{"head_dim": 64, "activation": "gelu", "norm_place": "pre", "rope_fraction": 1.0, "init": "trunc", "init_std_qkv": 0.0221, "init_std_up": 0.0221, "beta1": 0.9, "beta2": 0.95, "grad_clip": 1.0, "decay_fraction": 0.618, "decay_shape": "sqrt", "batch_tokens": 262144, "doc_mask": false, "steps": 4216}
Each number is 500 + 40 x the weight over the matrix's rms, rounded and kept within 0 to 999. Layers, rows and columns count from 0. Numbers have three digits each.

# o: layer 7 attention output (transposed), 768x768, rms 0.0233, rows 6-12,70-76,134-140,198-204,262-268,326-332,390-396,454-460,517-524,581-588,645-651,709-715, columns 384-447
# v: layer 7 attention value, 64x768, rms 0.0295, rows 6-12, columns 384-447
o517:477601522507554539464566480514424519528515556475483449515525511474542541599421548520502549499588569528510455522488528521480461507472465499467476462502515500487462547528528511525472487487474496
o581:546500467556480484503432464446540443519446433509497452449447431465480510451489440494538463559531478573534467489429559492518417535448426447638468491476490583534481462529425518542530510533466440
o645:428432503511523476487495465482489544574515469456465485494554492568625416446451479435508450547488422511496510471474461441588570423476432468504491554536527540520499424603540526462537440506538449
o709:467418560489556498480556514456419491535515528460553474580539545505533476548455543535540454509464497484463524495496406473519556471488507478504578521474481463493497490592542504429559484476536479
v6:514526477457524550491433469517466399527487535584470480503546492478535508489513447441481498589495482510510532519529463574403463568483487440555518538482584477515561455522503495493511511518455512
o6:440493609500474543478429544487511512476491500445522544543505491593522439515508446560480554488468450457451499478485555481526456522533442551521451469431536475457515518515452513531505492388584454
o70:521547460450490477554512427495513502518496548488549456542532462425445537511507501528481574514548486494419440474457428447513501545445510446571447526535531497497464538501543544485541521513548446
o134:533458572497409569463577513462456499503471495450447503588455505422456531524592537529541511494524473487491464505545506544548512447532453621413522478564487527513480517501501457506579467510447628
o198:472521520471426562517479481526530490493482550433523462490557514482445548470551444491509484469518497458419425439445457439496493542509545495478451516534544486519474523442515524424479509523510493
o262:559544465435547461577526453456510504523472535523495470531489453452443547488501540553495477513554445548478451523487408450491511513430519436609522503508502459531503496496529534501535524518517478
o326:517507479405461507514521462522544530520422519467513472528519492470467531461498490453455521428577534510501515477501408501448491489532465472599487460526500497500513509494508541484569500514521545
o390:497550463531486508545469493535467490505474514522532538506475495527532536484476522482515455524487559493509498501462553512485539461481500480492505535549498503455478429502497536457531488467501469
o454:474552483515530490559520466467475498524484535535475514522480440507493545474514511467505410497524538496505500503492505490437521494459491478518524526508474501498489437483484512494555534486547481
o518:439530473455472529511557478548467482496468528463461418537506539486471540496527495486510471529592532482469463516491404454466493479520515527504503498502500469554545512488513521479476452545471521
o582:516470568571428574459464533457492443586455516558443612484495499462554480517532532494569461523464517447429485484476642584511485451540569496403509507534479480451484458476443525515581535468520463
o646:517515522487489490576480543498476492537475461511456527534461452489511476427490511460462408574475526513486503579504457517460494511469520506636524507489455496494562456485392569478565512492524441
o710:557506469395544493527507472479487482539464483525467521527484423486452572432509552480448476516543445578508439535452404450457508540438556379622514512529516520508526487550465502483533500550504465
v7:502507463533522498533559484446461503491457582456536520574411498551484469521502395528496502473551498496526488530580476576501554478447524527499450528509430514538478556488459472570535495517471400
o7:554500527550539378418508513523506529533496499538495445461423479556476499509514514444503516524534548567531497510532532450427559546503485523559560489550485440549517460466545550549434516436465481
o71:509491501508538457471513560509426495437496476475561471458535394528503485497478540510451479466512487601565540521526526476482442472447515529449528533515391444457548566503481443522546517457493497
o135:531511415479533537547461518483513471554493540567516571522434574460506503480538486498547521582448504431505557521439492537476508549451528514485505532496548460527524438405538560469435472430542492
o199:558527523507460476493513586578548559468516434530523461480503444482480545505486566462507413507479515558562484485539464482480460519469546539489536469485453460471519529510493530502518492555493481
o263:487478545517561457504564551502391473476463557468543425499566385573523520482471543518447523444534465558578564490480547503533490474519528511465496496557441419464530620512463464502523496460451486
o327:507488491508514470537479557466425497486498533512547510492503444526487546513516555589469504517522528544500543462494558526483473519494549522484526494493470459483482604454485476442507522529522458
o391:525501544524535514540479533498503509453505496457558484482491412493531486463558532565487487473518500532529568545483496453527502506486490465406478504501502584473532480462499482471502494508502490
o455:494556580485541460505490539453484486471499565419577457498572404470505526498496491589480521482524490553505582471453502479527477480550434498426508512516532571509490509486522469472513487504470497
o519:523474544479494543537504590481504516441514447486551522511504430527443499466460523499518525484469476528511465548485550485504479519470572523517500505492472449464546662518431513517544524539481491
o583:570492561466432533511415504480568513529515533515544496516516443457513508510557510528510568523475565531570532479510521488523464530490459478460550471498563628552476435445603577415484443498516501
o647:560523549447505459482536498444493497526509504434587385528515377588533586515507509554430587496555432548543555469437584487486541523563500563479493431523483467483526506486463552471544494420472448
o711:487516521501549490470527516474433493500480558459537478485570426519523487477468489584487549450600436604550567461482559500538536465499536504489462497522434404463498621527473497472517499482436466
v8:538499519520497470569527457487390546463538499552441559479533489478463533581543401460547516496459502468531528540544497529549506536461508464552532567460552453557488469562477537522570522534550569
o8:572506556484505517438511501520462591475533542480502445569470489497484475523425506509452541485521566496556443477573429577504525463511515504508449447524467511490570551503533513528453494543558512
o72:396478580496521543568497515564496497463442479396488477540610470403472478524456475507468578507515458562488465463497446621456485540504525537567419530466349566515510498465493529459515577526467510
o136:556497526505462472547521501547490522490524479482515546490522570551501532610497505465536478529546477448491484541519514437559543476476521466478483472492522564509526488478499513542465533510496464
o200:546531589514462515571487485617428530460469513443485509547538502379473480486440517513403544437556599500564444489484416561467507520529547487596413465447430499544489543514445514452422543530492485
o264:413468538434549562575521517505515537536461466462486484464622448470491484540475464482491519478446402547492450454447494578507479500507553536595471558483422545452523452484524501520542513537454509
o328:444541551514545513549510548550492520517494520469504500491565501494484469529509495449511496461488517534527515460458487539547500517467543501549457538504461524508496506468508485456506488547455560
o392:520522522487517520539468505512522452500516460492462488461551486490494516507483487514507490514547486496492467503512512529468523542472499482536518485509485522458483481480500547523492487513508547
o456:462507478458536533596476464480514497516485482486503462496544466523468501567471482447499483569547472526450469503478500505486461519461448506586506549487509501453453459467536499519496511474476523
o520:489531579554522520522514467585466548493468511419510527464538507465507557544501510495472524500616490439558499487486473481544516597451574476604459520433442462545488579452493465493474537494445478
o584:546517481522562477459434543458537472522555461580499490555469536495459513548480513496499485541476508538482491535496553455471465442457473494404518503541481530512481444511462533535416399471531529
o648:466424474473590551519500520484556497505521467489571461481528413505490513561501557457491513520492485511490447533495505533495445509462529514596496558490486517468513428484509534562523496445502569
o712:412471522460515546590528516540486480559460456479508476526637449471452462561487518487529463491456424566508507498455505572452503470477541531584479575452423531460499467444525551463579511517446566
v9:466506509464518492532515462530565496477470424466572469497497526475526445517533521488516469501490520480522563478499518554468504536507453469521417518568455456500493488518576481452497510500444475
o9:409429495532482509513473525501453492565528546498536499454535500485504486451489508492522520494507529497558451496481478454527515491503579554494533564531487540466474537492502478468503503509499448
o73:553498455505504480473429556515561483486511499505571661520430501507528496471461508494498507472542531508556487487504469507610423514466442522501515496514441433425524528511503411575493481406511578
o137:517470468522571557497461510496452497537526535533535471460556470447487537463535536492463449537452533519471535539444474512472499460484483467552533545473543435465553472481563508441482500565508419
o201:527484467561500524485468611484444476580485521512434624511511540454536476482463442500555502517502495483512471492477517467471540520434465559533557544582459504518475532424455440555523516430506538
o265:564523494478507479462448510495572498440556508555537590466449492480507474489435519469458527481504506474538494481533427592529406548495452476488475516488428469432474526553527450548506454473486529
o329:527512489545483513475413517478591491496499533556525576534495527476505509449497510440489540491472537450510501517483448510523435530501438464517460498526454486452522531517505455558516478503522517
o393:527510517533436490485462533498539507484489534484531505473463534476495465508496484508536506469519491481489515515479522497540481546505473496530483513505471493520539490479501466529516450466529500
o457:496503472493430505465432480486505546427487535522519555411442523485500476486538551557496500438583489434481514493484517502513458532531441464503487510528430511524468514530498421544473488483513516
o521:538478469532516547496444528481523498530548503564534529571501516439478484451504517460495501505426513498527515530483490467527452462462444488532451520490508448473512510461493453543479543477517494
o585:434511525494380535559487536472493521554455528508462476423541536528428513513472432468583480456534452488452451495457573494505492523465569499467529520524568459538480478406512479471482489504507424
o649:507508533492469552487434435461521501463483495563573514464475484500481524453497578524523510458530467400464514509487456511503379525522457504485452535501484478486506481535522495517485522504518513
o713:584520518500514497507430499444549493422534535565523578479470499495491517506435585483468538480541490472481562464523441550554379554460426469491455500492428409461479501485517452577487527473482539
v10:557460436526525505456525501451498496511491505507514468556516481536513428564468422484498466570496486528469539446492578489554496539521506425510568546462386504528505527536568482481458433518565550
o10:524476466568502469514482538582406431453565502533499491509463479474487516553550498492488586423434409490526486467449535436522458479566510461504583420490580549503432496517511472514535542502466545
o74:544459412535564511488532399497515447495533507445534409542512501539515494571441527522496587484506513518465471530535545450440476525473467396515471472515513511531549410492547470526590544500479454
o138:517519585435556435565437487552524529474506474440449438570506454486499604558488473465516546437456523554378497453496500509551428463536512496472506450537500516487470546548453412521543472414526552
o202:549521505489498500531490486519509480571518512482471529492497515510523494553448523502451558534498481442415461509524541459498518521468430434496475491558519487508519465504536507521601536544502506
o266:526422423531493517464531467487580552476469566481541402516495463504482479519442471574450501520514570598522468502512492453478548497458472402484531485541490505487592483506489478465509524406479447
o330:562414488482516526483531443521537506494448564473507425528539445496484457521506517516501498550528509518457496495534538491491516458519498459455484477544459507501585506528516460496478508494532488
o394:515462451528491495480490485482552552533463480448530487491520526526513522503520482521490448549514497516534469492520519529503521516520467462513476553527502475561507550459503532509484481496488494
o458:527442499517461523432503451516581527526480537463540461493525491535507495492486483536486505533498547554568471531514476478500509546487524485464444525541468536497513496472501511452485556477481455
o522:579500565521515491542507383525512485571451523480492535524522485515518411534529499500481507540487503480441524480531502463467482493494457422489463502513454510497539443550502479500511566542551475
o586:525548474538502515562500531542585561518464444516471501508514540474466558512560490489479512473494455469556497496489506535584475480563478490497511512547538488564435539488445511454511514522478559
o650:541462448531494473454487464511617571525523494440595457487553484488536466493444470543433516528477511596515448485492428434476586475547464445451470524566488502489505495494519475379427469462448525
o714:513375422521479494466508462460597535474506519445568386545520470514480473558407478560460524534515546596473423478502516419477569465490516426460523486506449481504550501489515465486467458453473523
v11:480508509500499461545467428462479515426582496516491491528534479519464534441533499484506471489519529487516528502484562423487515545508496498477529506497555446463501555512528514459535400555522399
o11:534515465431483520471491575532503504531486506494539601425478489487528539519452482489521548478478506507472466526549463518502398429491452462476459587553473499544494530519550529521477469451533509
o75:542481485411534512472543532467503488533553483515471555495494508463499531471470474505502492471505513545498497484483471463534431519440505462502502479425479526518542495524561472547486490475577492
o139:464487423496520493546543484554512538532481509484502529509482542482471444542493496497498547449593473550524512511501525522454515490509475558600504514435465443460517481498484454563447479528481513
o203:549501440475525486498531510534516513538548494544514544470485482417523521521454489532441508492482466509505518459499438531471465544450442543519550481447531503541470476515527501519494511515548487
o267:527492507470500567519515486464517502471561502489495490556522488466491515436506448468474438493514532558526547514474455447540400493406517420477452475437533551491495486522544463441468498464573470
o331:515478491496526552457533489476499522526555511475446531567493566472493524449472508480472442511495515559516509505504488474484464532467513467491488469412522458458531409560491472518478539475565436
o395:521562462485496480518525553503498512519479479519525501520488433522544500504482458487489476541493501490511533510520485499462485488497591502447499472477553494512504451522468495474506489510504501
o459:561520531519488542507487578485513498495433477510477464551515491505518497499460431504514477557500578544503537578512479469498439489480531421490506460432574538479480486527507493470481487447542488
o523:501462505488485518482568487427513570553516500502524468515492504393524465498505498497496477481500480544456532453521497522485529559457501538482495443462526478475529472511505468521477482499535459
o587:503560435516448416594465592595494490524359478498499533522474418548543524636467470511437513576571440476505488455567488502504498480517476539539553480475504485458437497504483491567504486479461555
o651:539577502540460544490518549463534549488477526482478513540542503493504493430507449490511460518491594520449556577552430406565418455438525443496434427461538574499476535511558414495491521455569466
o715:502529514506521569544512473455542492456523520469457489555556486434507539404513479491541463484479540574530496534484442421541439501445523476507461442404518491511469506504591469436463514459637451
v12:517558480446507456488538486537471493516413478480511528480545536446512493504477473537477538539494466531467538491592514549508489499509496451455515517451517526463473476510505496563490430450555464
o12:563474434553435434476423486518536514485462515573529548581476482542515527520578484498498507513509421505548559485527476459486531505478451485509441546455413527495533459550453562456532527599517530
o76:591523471483423486476452571480499416578440462477510484482539524517533609483572455546411462550479479483440549465498540423486550407538470467581552455462485493555514439528520529498505504483571545
o140:552502510492490466514451481523518535498442490593555562531486493498604452473525530538476549452542543466531493592437466554526485474488527490546474495483546429422585450449520573533444471458467450
o204:597534449497430498502462558563536519569465527485518533435497540526558569521516518535391547555527476546462565453478500439502516497490469436548493516472461467482437487532513547532476530506484449
o268:477516481470479456527505603475496407571511441468488415484502527561483568482562476496475421515449538521461522538472565462479518418576493445496596467491541486515450472473478509569532513445580520
o332:506520448464437454531491531544507441545565522465506464444501547526493536416511513528415519510535502437491532556451498414458494426544421441534560443528512441499465529537512523573500554425552533
o396:491524536497534518544479489532484441530545492485562421510445479552491493469481537508457446510485430490510493503486531446494484487533480459429513531524514498525515497576414533503525499476545482
o460:420503513505502534521481521539442405528499419471494455550484546544477488494481508480488470485523478507482475526469512478468504466541516487442557512555581464492487491527469511499564553450590516
o524:468543504442467500551531613517547483532516544475506479434507570472576537431556517514417553479564505473444573500488480412458483459518492487493533499501482388514471436547514505534429479449512468
o588:432485480527539564570481429547452511419476568497548512562466421535497441475500562569531555448502453446557510515534435516496474498460488498390444528543483510497494484478480559449511515456455467